python train.py --head_dim=64 --attn_scale=0.125 --warmup_steps=200
Each number is 500 + 25 x the weight over the matrix's rms, rounded and kept within 0 to 999. Layers, rows and columns count from 0. Numbers have three digits each.

# layer 3 MLP down (transposed), 640x160, rms 0.0976, rows 480-566, columns 0-79
509500453485503536500457472551483504475519510488523499489487512511509493491536489583515479465497484495512502461532528516500506520486498476471496500502534560485504509483487453525496526507515471476524471536520490503468493486499517484488461505
501459533490528508504453479516487491496498512546496493521436480470462498503496506491468485490489558517462508496511461513528506531448516488482515483467532499474475497549459506498511479530488510546560516505527495470440544499475481496445483509
483451476515511469504496537495512496534466517476512477499490491557516507498505489490546478464463516470450493531506500520451518545516518498505478508513536466481520518497502504524492495521491467472521510525492491542460471472451524494510480537
512489486473517522533517503487508487487454506488480514503567510502507501481498477503497529465518499554479520538513465484523513546501543518495479541521498509514501537499441473503540467470522481500486507516520504480480520505502475541498500484
470456465494467499484526501526511493483488491490546509476491468500548549466460489528492526445474504484476504530482500519487490531517474518496478502527504512516524521455487515533501455441506501521516469552514488525513504503524469491502532555
545487495486511520526551492492497464482505494504492428505496543502500508470496571490494503540489509452478547472453451476505455502506506534530451510463512468489507487502509529518493513509491522486493484539490492439518482496488475555510499495
486528512493502500513462488528479493507534534498464485487503497490503507513520497491490517509515500489524510516484532505521511490493510486501470503501463519486479466501520494560481476456488511504485453509555510490522503510544531515487483458
500515502516503474493486523475509502468491515514462491470512499448502514493501513484542495497494513491539527520505499475533495516538516508455510525486495539503534446513504505497486496509490565481455530512513529457481485484496484495505514465
518484507445483475466467477512484505549509489516477497467485465492519482461477505536477451479493492463535532473508521475491534515536483529512511518533510505496556492531495501493486489543485486478521503506500495461484536490522513511489475471
490528515500503464503467494487468512491495484504520505495473495471507533504500498507516526488511454525519495505491500503512478491497518505500519448510516507506528505497467533485521539487488466522487483474500497465525481467510495522526482507
488490521518478521508509511538527494486486521488469505484441488484530535556512486582521523516506482490524468450488489539506445528467490540497542508495520442485502542516473516461481491496476482506547450488485547482475541495466494499514533494
519510503494473508474519503488457528483493489525489490455491543493511524528501537565473516453509485520527541447512481469514496523530499511507533541508473503482492469452476510491508490491495489490492517501494502485494500522526535506532485506
474438480490515491490479520474438490502540541522500466495502498524503551491485500445491517489494547487501527493492500494518450479476469503468530474539554492543476503496518484529461524460517480500506502483503521531505502559570496466477520542
527511486487521516488473466506476492490483524522488471478476498500518517513520495498514520472499475478474458493526510538497489466440497527472499461511569512530513516460452470468468508467459543483497511454550525501544522505509472514499515481
533475505453533512521460523510533485482492528518553473489478529512495499512499513522531517511539492489493485505489494499498486481516503485497514475483505511542473520502521498480489513471459475509491498473546525524478516498526534532451473482
468498500507515514537520518453506525479514511532461505488531480489492519455473526474436453477489522447435450523518440519511509539419487524524502531534493509505522541449464499455529494485497497550501461523497541513498510485456537534520525551
480473483517518531482520513486507496494497464539499538508503460474527488485525513517511523510452477520474562469442512456499504519477516492532537509514448518535505526511483459452493459493476488516482475491477492513517515519516459503565500493
472479480490467501522502498473505479510492477561490482474484512490489508448437523549498489507500514503545515488496533466507509517526514498492501531458435487494493507486472519538523486484524503491502522516535519480479513491500480494480516494
529488445492485475475454542543455515477493487510480535506511503478520530492524545511499545495530478508524510491511538502538483489527509499493492476488511499512466488516465454510495480530444488519522498506508540519519510490459513522470458546
513499479479485568492519443475497448537518456538509503491510488487529483492518518452531503470486491515505497534527469451479489457481524569496510499453512565548494481521462495510469501536537436520483502493478517520553500501463514454500544483
536509503495428531511482523457510514462477468519461485464493503451514507467473491571513500501488455552486464480508505484520517499525523527463541537472467502521425519518465481498480540530498518475540529512542513515497520467517535464490490480
485478508504511518489485466490497477490512489527492526474490493528519524482523502459517496491496486482502496532497510488518472455535509511491501516472517526538503526499471507514512492485509533507465551488521502497509473502487433513525502478
504492468506494554475485510483508515508491456533451461522447486512492464472478512530530562495510495483501524512484473514476463489495511476531511502515534520510456485500511479543561515499534504504500504543492497491523510516491509454499506477
443563479472488487468459529469482525508528451472548477512539520521489460526560537496495560500480507499489477575522490558474508480525475488520515560437510498543523462553495549486500519506420529554464477489463525487520475503532492514581510461
530519470516548485532548505530497500487505491489508512453488522531499454485507462482524506495456535490478536549479513508504510479506473494481552504500523469529488501520475470548495526481510502482543507514514505466488483497499477500481514477
468567479526497476547525502461474509461472421519498440537460517514495509476463534467496512469537483503509485498547540535471530560550502502498500505469500492497532523487459501554488470455545526540497523508548546502476466491481480507499488465
506536511490482502500521478509457505469490512519500516519520477457479501533484493538507490472505510499474511497495559461554506494494482506508483499494509522522488504508488481485492490530525510528545501525539475510496523498489508539513495480
468487470511516466503490516507472525477508499513531500484529494456527487489483499499513491517512494446509493524469511508507487499488526517494487530476508473521499481467507525545540492497544511530501473522505494459493473528493516495505485540
475497480475526524459522510519514517501514514497488513504492509496519495492507496503502518514452471504466525502500503486504519503522494515520498499499475529511507495536512511482575484457477505479478486481472521502496498505520485499483470470
482482502515495477539501527455503491492541461483523529492507476425550505506506500487480481508498506524512510491495496536523465482473465502478509488530511464500507515479509494477503507492521477474509483533497501487478518468506505520512470510
523461526493494502505492484525539496509507510488524446538475473530528516472543503463473489449487536489468501498495515498506529494509518500489476438545478502538504536514506488472463499478512477478467521534518503515542486519524505469492493498
519464486481500508511532512495474529507498533457508494501491503503547513425498534428443510527491546472483458567479458472501505512508495483451494542483532548489495488475489510483496483496458515545536512509495541498495472518500511508464532503
477455484480497503502522479480512507466534515501512487564517512453511530488497487555516467513487471454458480502492498506494547483544499530527486505460508500498531509498506499476533482479534527495503505515500519506487486513512506491518486489
457505450503488480565507502533464510476515499510511503504540480518540456538487524521518466519470508490529501544462478477518499485482525508535518544496566518509492509527546500485472557497486457515534509496495486467458493523498528501534505512
525509510473540470473516459516487484533470559519483494480547488525509487507543469503456530518524464511532531475527506484491480495521486499496488490470512470487489497511509467521500503475511529458438454486537483514463534537530537534491486519
526516458459450547499531404523513494478491528527452482510476507502493497544478501500513501512489530508513473535516531509530494529469501495503493459487511515519514494502482496492466490521514512470553488498496498509479515480527500485506487486
483492495461538529493517466496494517472462458462466491504471474506528477497517487489516538530532460483524520538484541508483500452523484485529523501529558474544499491514486542484515497447493506522462505496523480479474511507524489508494485498
512536478503475496475526457520473502481494472510470465511492461540512542507502480558544514472500489488450538496486549511522475475483496440487478526501496499499498527498520534533485480477526484524504508490522547538512532478527493539515531508
480507497521494497493517528510469538514523460491511472470504538469465512515534500503514452514497460519519531525506499502509536497531476466496503518489470503461493481507511531466489524493468511495519455484514446526529526456475513502577482497
485517518486488520499532478463483543482511492522489511497470477509528527519534462499510569533532473484516482505509507488499430512487510483502494459502527507426522500472488499525449504529473536504525487479487484460523504478514497500460525476
511535503530530526515498455446525500493507542497496522503523531479463503522517463509502481501528496500454477468520508530524497560465496472526498502481487504497474455468457489498519482490475490477500507470540548501513459523483463481494523490
513498489496481493525507522506492535516529471536515481470472508524496513492498531487502503485496478502528518519516513504500507516528518501472512535522435499462500497470535467499486473471471533486480541568516502532529508489494477498497497464
512510526519501507498488530517536505445509506526506497475480513485527471495500493521515535463461479507498535525498454485533546536523526494533480502509539541527474439467493490511507475565461519473507515552519505520529484483506510489489502490
450519517486484465502529507553531519503550479541527519493522478482492488531487478487519499457449526518483512492521502477530488523486487478503483517458469501511497532548454486509511516457490499495499488542488511514529466415486502499516480517
451497544441476517511523487532502511476517530487534539463481508498558489500496510493511504498497517419534493481475519505485498505535524453537495534487565534467520466525502512509443451510514452491485487459464475555478492519550494475516483486
534471528525524540477544457505502534497439515536516509495444524553528511562513507471481462491499496491459511515532500491460520469463498505543477486486512475488445505535480480503493494489483471507518476496504496503532530440510502480493496496
485445451457528518503500494522475505490458506516508499497448527488483528516507492536500483477507502468475450512481515500518521507485469438484471496511545506493503483507493437501547497477549506512500491451559471479470558480482543496523494550
515541550516504545557512515533509510553488517521484469459493526481497544481525474449486467538547458513548515525517506498468523483520477484524514472544549514496455454523474472492452536497514490485455508520479476474482506503462515523494474514
497482513516515483530532474511484481508497509475515566515517453471519500545538545532482499489489466523511524504513499534502504525492514515495474467449500513479510551484465479488492463493481475493510494519504484476489460508506480487515524468
547516512536502466490508519503508480493500488572522514443499514529476486485541488513510514510497472534518482502500469493476482511496476450496516503517464478482446508483476485519485503463571499503506552474503483505503555481479499473492508516
531493509503523531508494458469492511481524487482523453514483453470525502485484511512509462507520514499476507492468495456514551513542523505512488525510529506478467451488484488505505537482496486507464494482484519472538493482469527497508490481
515493478538499493510497484497503548515477503503471509477521513528566504478541511511504527524510493503480516530445508516490516488496500481450507449471517513461513482508504538491503469525484515499478487511489499519487510470473486502481534521
509475512504505509482462507490497518457487493499518495493497528491512516517505525474478512500493529506474475481517524477464524513460503516534456478510514506494484503540476469512514512471477490506498484506490487488531506479504504531531495504
516486511468525476506535475473506491488444494528499541535480467518481470542481510546500484481527508504441476476510536530469507501489503470505477535459457492498484503488524496518537493519479475504492429491510472526518480506490542509477545491
495559482517470508534516479484484471518513511542496514528517487495543489498534528485483499509498514530456501526489476544483483518467520459484509459505530479467499528472520495455495534499525501527510503461508540509476475460505475510523467490
524505505501519495525500560485480474522459516422553482485482531480519566556502489478476536493487466539459484525543501514522555479482522450523523502439533504559469471485531444487499470522488516510504545503474511479493469524461474495466515502
479530466522482498466490499473517523498528460512494461514528492502473502471545505478496518473484478498526496513505524481485469503514532486507501496496519484510497460475510474456529523467505491514480482510491531504523514472512518496504499492
447526526500512516509473466465478477531511543508471536454548533566499508486541488508489552528475492512502524523466478526466481467520516523556509485470493463538481530464519538496486484518549557534473476578484513508468518528515529487490515475
502465477462491507508494527439513480480481477503500487470512531493485489501508457526483528488505508513520479455508505482479480484496516529489490567517482461518499508498516491472499500516493504488502455522539478533518493488498558484536484509
542447526476510545493503469491495482505492499516509469487452477534525538489495491497461470501500493487517513451506508518460542491479478530522528517445491507469449512535504471522525497511524518470463497527524444494500498510490510532525491473
540488481483522482464492471485476493499499522514492505516464451494498498564510495488503509525488509450495495514550459507481486459443485482492506511531535487513515504468465530493508516503523517503510520494518533486506473514516519505544530518
503472538448571548464510507528518467489501510480473471486495512508494495467504500510499534511539518475508517480522528500534516492468508508491499498511465530481498494515464519523523532485513482537465505505514503487453507530514468514471502484
506490497516506497504489501508544503478484507471464488493479447479469487500490483509502482498530472506501500528502515489514512507502480537517481507513431495520500526519511537515496467472499486502524476508510485488464528508547512513491527531
500531494513503472496482491489471508457506480574498502470475497565484500502486515515539539482510474539495530484516527496478506481504500472501538496491426539508525484478500423500504478553531483525464535502501488492532506478497508547498487508
506511498503556545476506510503507464513494526524494504499499486443475542514541509493529509534495455456500501480496455480485485502517510485523489481484465515501492476530497542464507503508504498480458503471510500484507442516499500531541548529
506506484464531500519468519522516487491470512524520494488462489500481522489476512503495514498546498496532495457521462485518527491519505546482513485482432475503467521470523515507496508502473480472499516507495513454501479508529502517528483503
530475494471539489476495551526518488532496540469468474519495507544509486508510545512509511541497463500470468485494468487536492522550522490495500524565508505488492499495494503512514512473489483472460491460481505560510484505418488492491470505
473481487490482517515510507490515492522487514500484550549527489559484476491489554539484467462506490520529474489517509488516515501475520463469512474512520474502499482469516481477489512525503495498544481494502483524509454523524503472486534476
475530525489497525534474538485517519501500479482477505481506467465519478466545533487477538508485512502531488508486523481494496510522502548519563509522474492529545493486481558454515511473486492516498457560506466507502526475519506513483501532
502553481479471536466494505529469524463484549494499498496496487521491535503494504467500486517501546483514504457496520480528525526498500511483470517500483563473495489540502456511479513483512540506495479537476512496463478549551486508488539507
471517523516405494487524467524504483504475501515500535505511478485508512466544487546516459486499530581490492456479506522516503510451498533499488492468508499470513494506505490442503515490511526466511498485488504541535490477514484503494491466
482498473536504535505494511484489511472487509513506489495487494522532497494531496528489508516466506490471516517499494539505492464465525501500467515519508534520491514478551541481484489477509447509526488467492513454509498509498514505523477507
482517495494488515473557493487500518506507498516515503456527506519479463493500459508504495526517490505515501519513522551549487487478491531484468553526520496484510483509487503481538471499475512527502470524518504494540526500470485481458500483
483512472458527498512449530504513533528473533481525467503523513496523529489484496488525553533511510494481525484488544493496469467504485511498485495510475491507497489546499487492521510464492502528500494479485465543510504486492481466512472551
500503495484508487505491469502526513491534460544563502532482528477486521455500516496494516484536526483476467492508493526510513487505502491481515545458509494484492518528491478502468527493429476488496530487513496509499525527482506518521506507
449517563500491490510540472536491505490530481488467493472535464492466464497562532470485516491503524481520540460458514543518510550496514509491494475495512504448467450526524501483507507505526498488479467502469501477479509487536520442512486511
486484460510506477530466526518523472526462507485532518501501487495503504465482493477488458467466509480503486502494504498483524601552445491520513513516435543463491494532518482493489501474504524528580485477456553490509481464505500491459526474
481514526536497523514500498531499540479474455515511468510454489523501501501451535476469540523493495514445489516472536459519498507487530430470498519526484511508499411504464503529500476510491521466462539516506505466514517473518500487487490480
524518482479444476502531496515549554478512483486495537476489536473507556511497515521491493463452462485480548522496496474479509471483532521477520524447588458463505472531502554510488467519488466468491497527484568490500468518507497508478466520
520530480436490505505472494545458472443543507484504531455472483526546500500513518484512492512514451565515505536450451495538496475514506472482492490488533495505478495482495509479512491514459489547511459534516502440474542505503498498506489463
503491538472518499505477465472421484483492512506516536492497517488514523478498512502470487528481563479506537503466512493505556464515471516506554499510530507480541469482513477547498498474485475479482487521493528484456521512500489515497463509
515548475490496500475469517510497477536512456522527488473518489509473508462487506512514508493467524453498497486500475498501504520502497435500485475488541518492517531501448493514514539472514471483474519495473498536522500506490509538549500489
568440532487534510525487476506491519506506536470495489489477510511510501481503491487514490478498534501518508499508514527556473485492467466481530468482525539520474510512482523520466519508510524498518541534520520520489499475549523465454542491
478529551468538501525505480509467537514490497504489482475452521510522528512478521511478471517469483495511515492496520478498487514526485460506487499546465507505541517532480520450513508481490477533485513493525460464554515477472457509480471465
545509506489462471459514520525548540492465495470482483508492505527500497445476470502478514505540527516518504519479539500511473515545459526491486496502501489495528507501504497541467445504487517510501464508473480547498534495492480497527527499
540507508496446501467479479442460520490505525508497483533492503531486492521459490531506490495542494496499482462454484558498475488506455460513534500491469554520486516492536475523528462552519485459504509529507531508506497475516477473505479520
503532520519521511477487465473409446521503511524492473497541474480474504493516487480524479509550506494495512518524476503510501461475486509488488517498471494513487545504499530552489505517498508527486488503540479514477516498497486528493483500
# layer 3 MLP up, 640x160, rms 0.152, rows 481-566, columns 0-79
531498467567513456478482527484481532533515464507526457540529501518504450488481502507454534482541490454534486551480505485485499524454506499496485509485499521451479505464482472470501540494522503519530531485518470484512487488465550500513533547
489488514532523483501479480519514513540515517495539534535479528539498521489477528489490544511513485512512573509485504544498486492471496463496503502529479469554464532476512526484473500484519478438502474510496442541492546499500506476483495489
512491469497480492507519517521527498528501487497551535511483539511539511532496492485551483490488525509495501468517481502484532464499507525470515456478505490489489546529509539528510497475484510487502458493483465485494468534485511501489482504
489501540490507555494526473496508499528500506513525520501494507505485504521510506485522504504504505494493517530497495469495502490494491538485452523516499457502501481548535457487466520512501468460470536502517515522504509499495535487488495503
492496497495504484503552546509490509459489561518498470523502518504504494447496448507479547503471469520505558484529478458533474483454519517518528477481564520469515487487477517550454501505492483501518516524483504533446467489472562563512443516
508494509519492509518519490517514477468475504486495461505534529520531515491490482484537524489472497504494490488464482497474551478468463481507507502488511509513519537463468515543479498504491501476501504585496526489498529517491557457513534500
474513474539521468481479507521520542500489498501422491493503513491529491440551475481535504525468527518498506500540505508495484537469474520531435515513520514496513527511481507504493509517474459465489488527496525513506510463478529462536519485
511505485487450530494554496534533509475490504527467479491472535488495498523527469495535513553485471512477528521567510490500522486440496513473488509504516520517471550457512489549462506465458511474503467510513485551501504465473524508523501533
484493488515522483518530522506501522507525503506502500491523536521483498499534510490498496520493530491475518491518515486497479509503478471457528514502500491510494454486513496527520482519520490482527498516473501508506495520475456500487531533
537491486521487541467532536453472482541485458487513463471464490487487446491474527480503506465491519534534502447508473466503546520555506537527490518503479520512490466500499532492497511495465507494525523483480506498490505495488482498528513506
521495489541512499502487492470494481488493483500528515481537463517503449480504468513449457476502488480490475515488495506472526483461519540503516501525466531497508494499519526492526528478502525506529530501516526506497492514502502510442546522
484506553497484515444515490534506492528487504474508486500502470486478502448539495514507540494497509500477512455519461485518521490484492457538497491506510540530478540493503472542506530482527522523502468507508468509468478485483497517506548524
503482502487488510508525506515518488495496481493492541510479484483535490450487452478486483504505515499492533504527469474486534485508519453522475485515496520555517542529499507481464533495534489487530431507493484547511511487469511484413505506
471498501540525513516519475489460473489485424486475495519516472481532492475508528503542503509488522482471519504498506498502534519483520493506468510535440499480493503491503498458488441515526492507536502543477500453486501464503523487511497506
491480502499549467492490473544482450497482489499494507472488504511483518481520471537502502528479491532490516515463435470540452539502549470528457518509511483586481516503518512472501476476470529553512439493518542480483461481527496509518501509
494459497476536491531476496488473477531488511537536481457537527545510506466487531468495507532495483482502466487533545490482495489505506473511533482512478532495478475491528523518518499508477496508536534492502468507476538481483538434462458484
498499507515506530486499492515530514474434487469521505528467523506497503483498473465488533557463484493512504530456457527506502514519528474517478452504538540516492524489506508475507529495525494453509520502498473501491488466487484482470519524
441494467481511522544522499515548501523492510485537499498485557512470522505512491511512499527489472537528501488524526504441492488517494492483483448463514521521498471521487493488522472526457522463504492490488453525491477529491496524562506500
524548490506465468491496516467491497569501558499499539507496494466517481491516511491503449514472517497475497511548487504508465494483462528491472531509538482554508456493541495547487527530453487516483493528448473544512468590503504520518479543
464478468511532504505495499493531484487538476515498487503482476495488536506488466503510501537516466550503493541495509518496537533471514521492543505488515506492514545430518504482522508505505459472483517502492470472500523500505485468500545536
489513473497524506523474483520489494560519476481494526518528474508485516488489478472457462490480546544497523524539525494486534504493491504502508529513487472462504526487496519466512524450489466509517480529468440484478507517509484514517499508
514473483534504502508528446468495475492473526479482537491471472494464531524497507541556498482466481536516500491522492535435536461517517508484504477501508509474484525545494496539539472467471501509511502473503511495499468561516509516490561500
502493461513475486447464503476479537516480453477503570558488486519522488524507498484498564493542476532502514592463526540477472545460475490431522507508496523478469482502512520475528508508512548495510500506452472550476510507494501508486488528
498475510452552489491514526488522508501540465458518467456531502475489488501503542468491505547502545518500457513457481493508503449513467477503532492525522495484476552538514481465505486484510455539510503490470531499489480504520495519504508550
544502470513500514548517451436521500505476503481516517551457504474476576535500568482517418522500475500514519506521489536521496503491546515534489497489490499547476520475511548546490480501491481468491509542463476516521449494517487438472526488
480490503483506483500467494522517514526503516483484541527499546518556495543517488480543426488525488478514477512495490508465499506483499497512472499485492460530466477515542485500473507502550528505462474467504521488517528466464496437433487472
513488474485500524488492474529491503509522470519515491495477507478500500559505492502491473513514482526497472505484553487489513496508484511489514494473493518498502514493522505499501530513504509497470513491485482471465443515502510515469528522
520527502504501475541493499527512503501457495482514519480479526500495512519507546474497518515471492502500489458483488528508520489508512479466473510514488495458493516493540487519480474494488503489521512493531513491484506478501528497479483502
511500498512483511494524494500491508520469518485514474526489486529475459511483503491501511513537476470505495479500485494515484470496530526479508480533473506464414477524522492509524491502503525531510478468522468529500458505502514526522537467
511490508510466528515481500489505499494525472493501505554514501495496486539469533491504484484497476509431559523513476478472509506488517512520531519519525476464481556497545498519499518517504496453482492495531465500487470515467533505496481509
509523501510521490439514491538500541511504535517526512510489522472456475525503494504501457507519458506518542438515518492466485476490452517517507455501518457531493492515527473447498507473521495462473486507460464503541512504538495500506504508
568557518529493503448515504518489464481516449519497533457517483526472473532499514512476529513542509493496498480489510497527471509486523496525508480501498487490507527533507543508505519493492475466506509512479531472484503516489506525511512509
457484534498448468552494459507483475514471528474472505504533504509488511445512569476518495509515557518485518482507472516516491479496491503520457492473475505464495470481476492513479479529528510510513478501509481528480501482476479487508470512
462456512523523493503480520515502511508452523474502470469525484519502493475510496480479490529478539488549525500525516499479495514499536457483503507463476501509494532506487505553479477519526524461498461556480508490484496499481500506524477552
440497510486462527494540481517502469530539567508466476501533498479488495514483491530508512525512495463503517527460502526459520511497494480533465429473511512562533499513512504528430490495512491465496544490457494522466477503522484489500509531
515490509497470513561482501552517525505460489494519504511519548480492478460484512490472468503497483492495512530543476440485463518533526497499433505514513449484486513492507478468498503506474478545530496572484496488525480498478491498516508501
499484486524526529531471515532540464485533552490498500498523513502469473481503518480506481513524505457490513486493529540487491513503507538559472518537497474485486493484519511501494504468504475468437498530477510498499526522495533483557476492
502558486503495503525491471517442469522513497470523473481494454478440514542486480492467519555473513492502491527534513494482484504525504516489488484536510535550498514481482511528504512490531537513452500522475499509495480495503520470475527515
486469527525483532520525511508496503484506521524515481522499474501469492522509500531486551494516496517530514488525507487485498475516486518486491490470492476537500497489511502489517499527531500471523487544494492512507523453525514482508479530
523517485493503488498482500486505508523480498491495483488508490498550525478506515490518522546485526528462485507516467522471500523503500528501464504503475516512456510516488511466503468485509487492492496538502480499529456489484503476516524536
505490538491525510474509484503508486497468481494458505515532513483475490475504523498434534504551456531501499523476504521492498492498488498507510502444535509500486519501459516522532529502518486480476509468462456492476523457487500516479546527
519501505524471486462542509505491481483547539471535496518470444492528496450528496450513552497514480493529538500572529483476523512533498483558505484491536481504537533505514527501435485491456495438459485481441509509492478512512511551507536535
485501493579490518473499478517498475524465464487513518504501510515544508535487480465485506545549499470490502474516491502510504451498470485471476526483528483486477500504514510517474488484538525442473545488474512475507536517502517531495479493
522509478501486501477540486445538506529491520509488512499527504472525471498469514506514463504507516443501501454506504503519497535498515475474492480466505525450455500545544467495511512495502494510489508553492514495501459487485524466527535495
440537515512478521480517542456478479489528481520477458472507467516536518463472467503475528517489496532512525498498513512502462474534506505487496499522498494521484502509514505512476537486468480499498473534493534505488493485461544521509498515
513477510497530500497496497480489485498535562523475527532488485492535452502524508503471472514494454529526453524535492524489472502508516504515505460497514500487514528510504493467477483481529496499497469514474492513479449529476516515509474481
515488508517481519488491498507548533495471521460534536534499452456494484519469477505504480482535499489533529533492533535546496515552529565457467492492536506497474477489504508578488518491480441466524535483496513473479498553526484512511512512
447477519497504492518478555523481466507555479507526521539486488494493517486518505525496535506460489489466508490454490557505473499531500477508484485514499532504457519506522488509492528496525460515452475458488493495522541538485514553522487557
464513472519550552516492439542476527462475465453487493545511512472481491476484516504498458513501513493516501525496517531511495431512496522522485486541495551470517522489504533506490513514521497470521535498491466480440517488510494494517554483
488488507453481487511504517509470484503488488517480529524526517498504492474475493499513536498439466496527532521485522513512459531509475477528491520486464514514522469505501528489522451506531507520521497517537466538484515487528498493498480533
534508499523486493479502529490516471497502521508474475492494458485448511486516475517471507504512464491549462477514523535512495514491522512498500533525451498480508470515503502483512499496498456510498506536484526498468505494519507531479514513
531510526528495541519555457483518467515510532519457482511527499523522528493495486471487500472537468465531502502502507516560490495523472513504535531506463486528488514513517530500498456521507490520482477495496520511491524520481489493425512504
505496489476462487514477497502504511476495453545504461543504501475491482471515511510464483525506488481520559503516452550504505503478485521488504479549498497510539497489513521473474545474548458539519498493503521487460480529541471492498520532
469492517529496480531518500530516509531488488513497508490509469475529523443458494471451520500516513521498544489494500520497527521513485508485494506486519531498515511477520497487484515529537474548479487460464481500513533517496525499478476452
514501496485493464483463527490528498485457497511523526481514532481536492508481535518517501478487479517552498477460542501453469486466511546478492544521503486459459507473509502537520512510507495510468523523529475478471481532467517470492530492
512482509501490494512528493486498494513524505516489519523475517426511494485496520486451529507518467511497521481494511505480550496481529499518499494476513486488530516495526528520518527473473521507526494497477445495516483527531443461492516488
466533500508499542496522463505527485496492447546501463519496471469534465430515496502495484506452488489567491477529511505506452426517500465521518494495479492452496544484505523531499500482527499468501522469543517476470515498490469553497512495
515518501457523512501487489491517479501460504493510470490487520488513519508481509526492492494528514490522498556508496476524521501468512506491510450491557489499548522531496503501509459518487495475490518506478460493509534497515487479485490451
494480497505480534454509540480544512515475507490449494460479492534488482542483513475520548461495511513514491497511454517508455474478508509510502505497524519540475537520531498510507492502520497491468450537472485462499495513472467493486506512
508433545543470457554467447512494519528539543487481481486449470531519532499479515508548505529455518517502506520498539508504501472530476469475499466505518474494531485506526510485508508561494509468484514500477514473503508500534490481516514507
498541537530518501504503540514547490532484484516468508498508492484542510499510511531519523513495489485523496499462503517466480495553473503530508490529523493475512482476511519514500496494500440504462509491501526504521582481515500500500504473
532515481508528524456498519495466476496522474477510512511494515482528508480545521464516530486483536474506499527483525528481490492482489507494502502537460488473525489525516511499484490502516516512486507482495476483477547512501487497508484529
451497481508496500461495520501492529544582486489460515490492502495489538513489516483506541498485479534493525498475450508509530491475483517486469483512537479512472475474482496451508531484458485463459511533542497448501484527519523560531515501
545485458482532484514475511491473472506490476529496495485479507494505546504469501493481530482521520521504476508503502496502513509505497548483534486539461513511449494547521520483474532490498496537445519508497472470530490524503540461495508474
491472467506546518491559492493442468519483500491509482532496542526562513479521503501498473508489543493543493502498491508463474504507519515501515510500486497504472509498501449504475527460452463514442531499480572527507504521484522490477551480
491478523541448491524503515488491529520459544480537475494474457513526501508496535489493480487473557507497475486449498500474485492520449533458488491511494519492544539448523537477507531465494494457461493502496506496532498504476503546519463540
467516520516534493471543511470494492489482503452488518498526532502514495495550470475538516463506465506476514489450468526504485530503506484495465496461549520528517507461551511504510478457497524484517545501505470494505504475483488512468499493
543517489520524513506494521480491506517489531475495540512474522485505500512438482517503491488502518493490501535497479492449491489490545476489492499502488479472462502557496470490542487528490519447484528491496479510462514492493514511481534490
495482523484469484463476489533492473498496493510554504498550481500479520546492509473506550535511521509496515500481497483520497474500468513455475547499506495475504495559492483480493536467502482463515501552484511455510523535508475516466487531
458498508506484460492542494510477489527433502493474515532465518452485495480475493499471521531454482483498478484491470518477505484508524479469446484491499514433466489528489536489527520514518470483525542464488528517561527497530558477458490514
448468483488509522502513481495493481525492524482489519512522486475496475503518531491503516489528517501496494518499526489502501537496498508514495512508494462503530487513521476484495499525518505468476503524534485506484520515526505476502519501
533527511487471494464533439468476467464467445499518490478514495466522486536509489530480511505490514494476521483480530533458507496483544541506495519511504504499503483505504497479500496495477476508524506507493506509522470532530435515528466520
502522507494494469494533444485511474484470519446501476504487505528473468520481521504505555526536481503491529489474503440501515495466550472475499504496479471522472536517518522484485504522496455488528529489541512494493559489484502523512525502
502499487505488476491520494498478501531469487466506523493517523555518507519489546451466514476484473504517446484536485498488493481460503482481494518510490471474523483532458510527456487489469518497502487500490467478476509516498497485506499484
489500522526511529484518518535489539481479503555490550490530456487461491476485498473540474513503490502483524482496465532513477489495508466472513498487512499522478543471493540518493495526501493507505504477518497523533514499483481553487501468
507507476518442507519528499469476480492498523545492494471518494483497500488503538517501540543514502543511492468519528502525479515520535471531590459514539486488505506484517514469446517482513509447453494552501471501513490502518513476554532490
498480541548492484487485520473483533540528484485485499527535497511499516470507484474512484502486494453499478464484479540491571504523500476504525489521475542574520472485482529485528509484465482448486479548483443476558482463518491524496487499
512541497498500455524493485505503469472519498487511457561521511476543496500499490492498460502511487524558482494479546514506490482514574493489512517532445499459479518513549492469505518514519488528452490519506484506502505535468507478484525515
481491494505502491457495471484519509476460478514491550503531514503479450489460508520496497533546485498489515486534495527457517474479520477480468502464534460534483481525518503466475480478527523518457493445480482504499497501524481516488515520
514474511539515466522513500458526476456571505542532482541519483446544475436473526474488493524510505503533495497516501519485495479466530523472503520510477449525518470480492471494466510539485489481497511495497519492498439495454456519488535510
459498519507454500498492510526513483522510527480473525473520543522517470538525517498510479467456550523480550487475493541488488487534507488547506491494451500510515535546490485501506512541465501523457487544505505538517474465488514523456481519
452526487456515485531520498485486543484514485509509491545529519477512486493506476531501482501487502475514524511483495522485455500469503445508496497515544482539507481482535446475463505492516485458522472550466469471503512492510487507536517526
510513520550511534500516497518535525513528519522511488530520514483518529467519473518496448535452482464516493470485476518468522471518512535495522482493495494484527493483546530526485480494494512498503514472476485496480475499481460459502453481
494511545522501515496498473506565513491476553485500553478508465512511494534495497470529525539496474516512508466491467523494427467486490526510478526503474520501455490481503517536535514522547520490465529514509496503507476518510533462459509503
476523445509527529459506511474491461476511455568557502517528513490533481460535509473430465519498510503483473504517478483492470488443496503476457521490500458532517479477465473443498523525485510484468486471529508513456541479538505544547574499
523464451495489490499520508474529447522545479499514493530507501489502564438464514493466504504476499531504505501479499533484517502484452470457536519553473491455513458466500512457516495491542490502489544449496535506537481503465487459510463487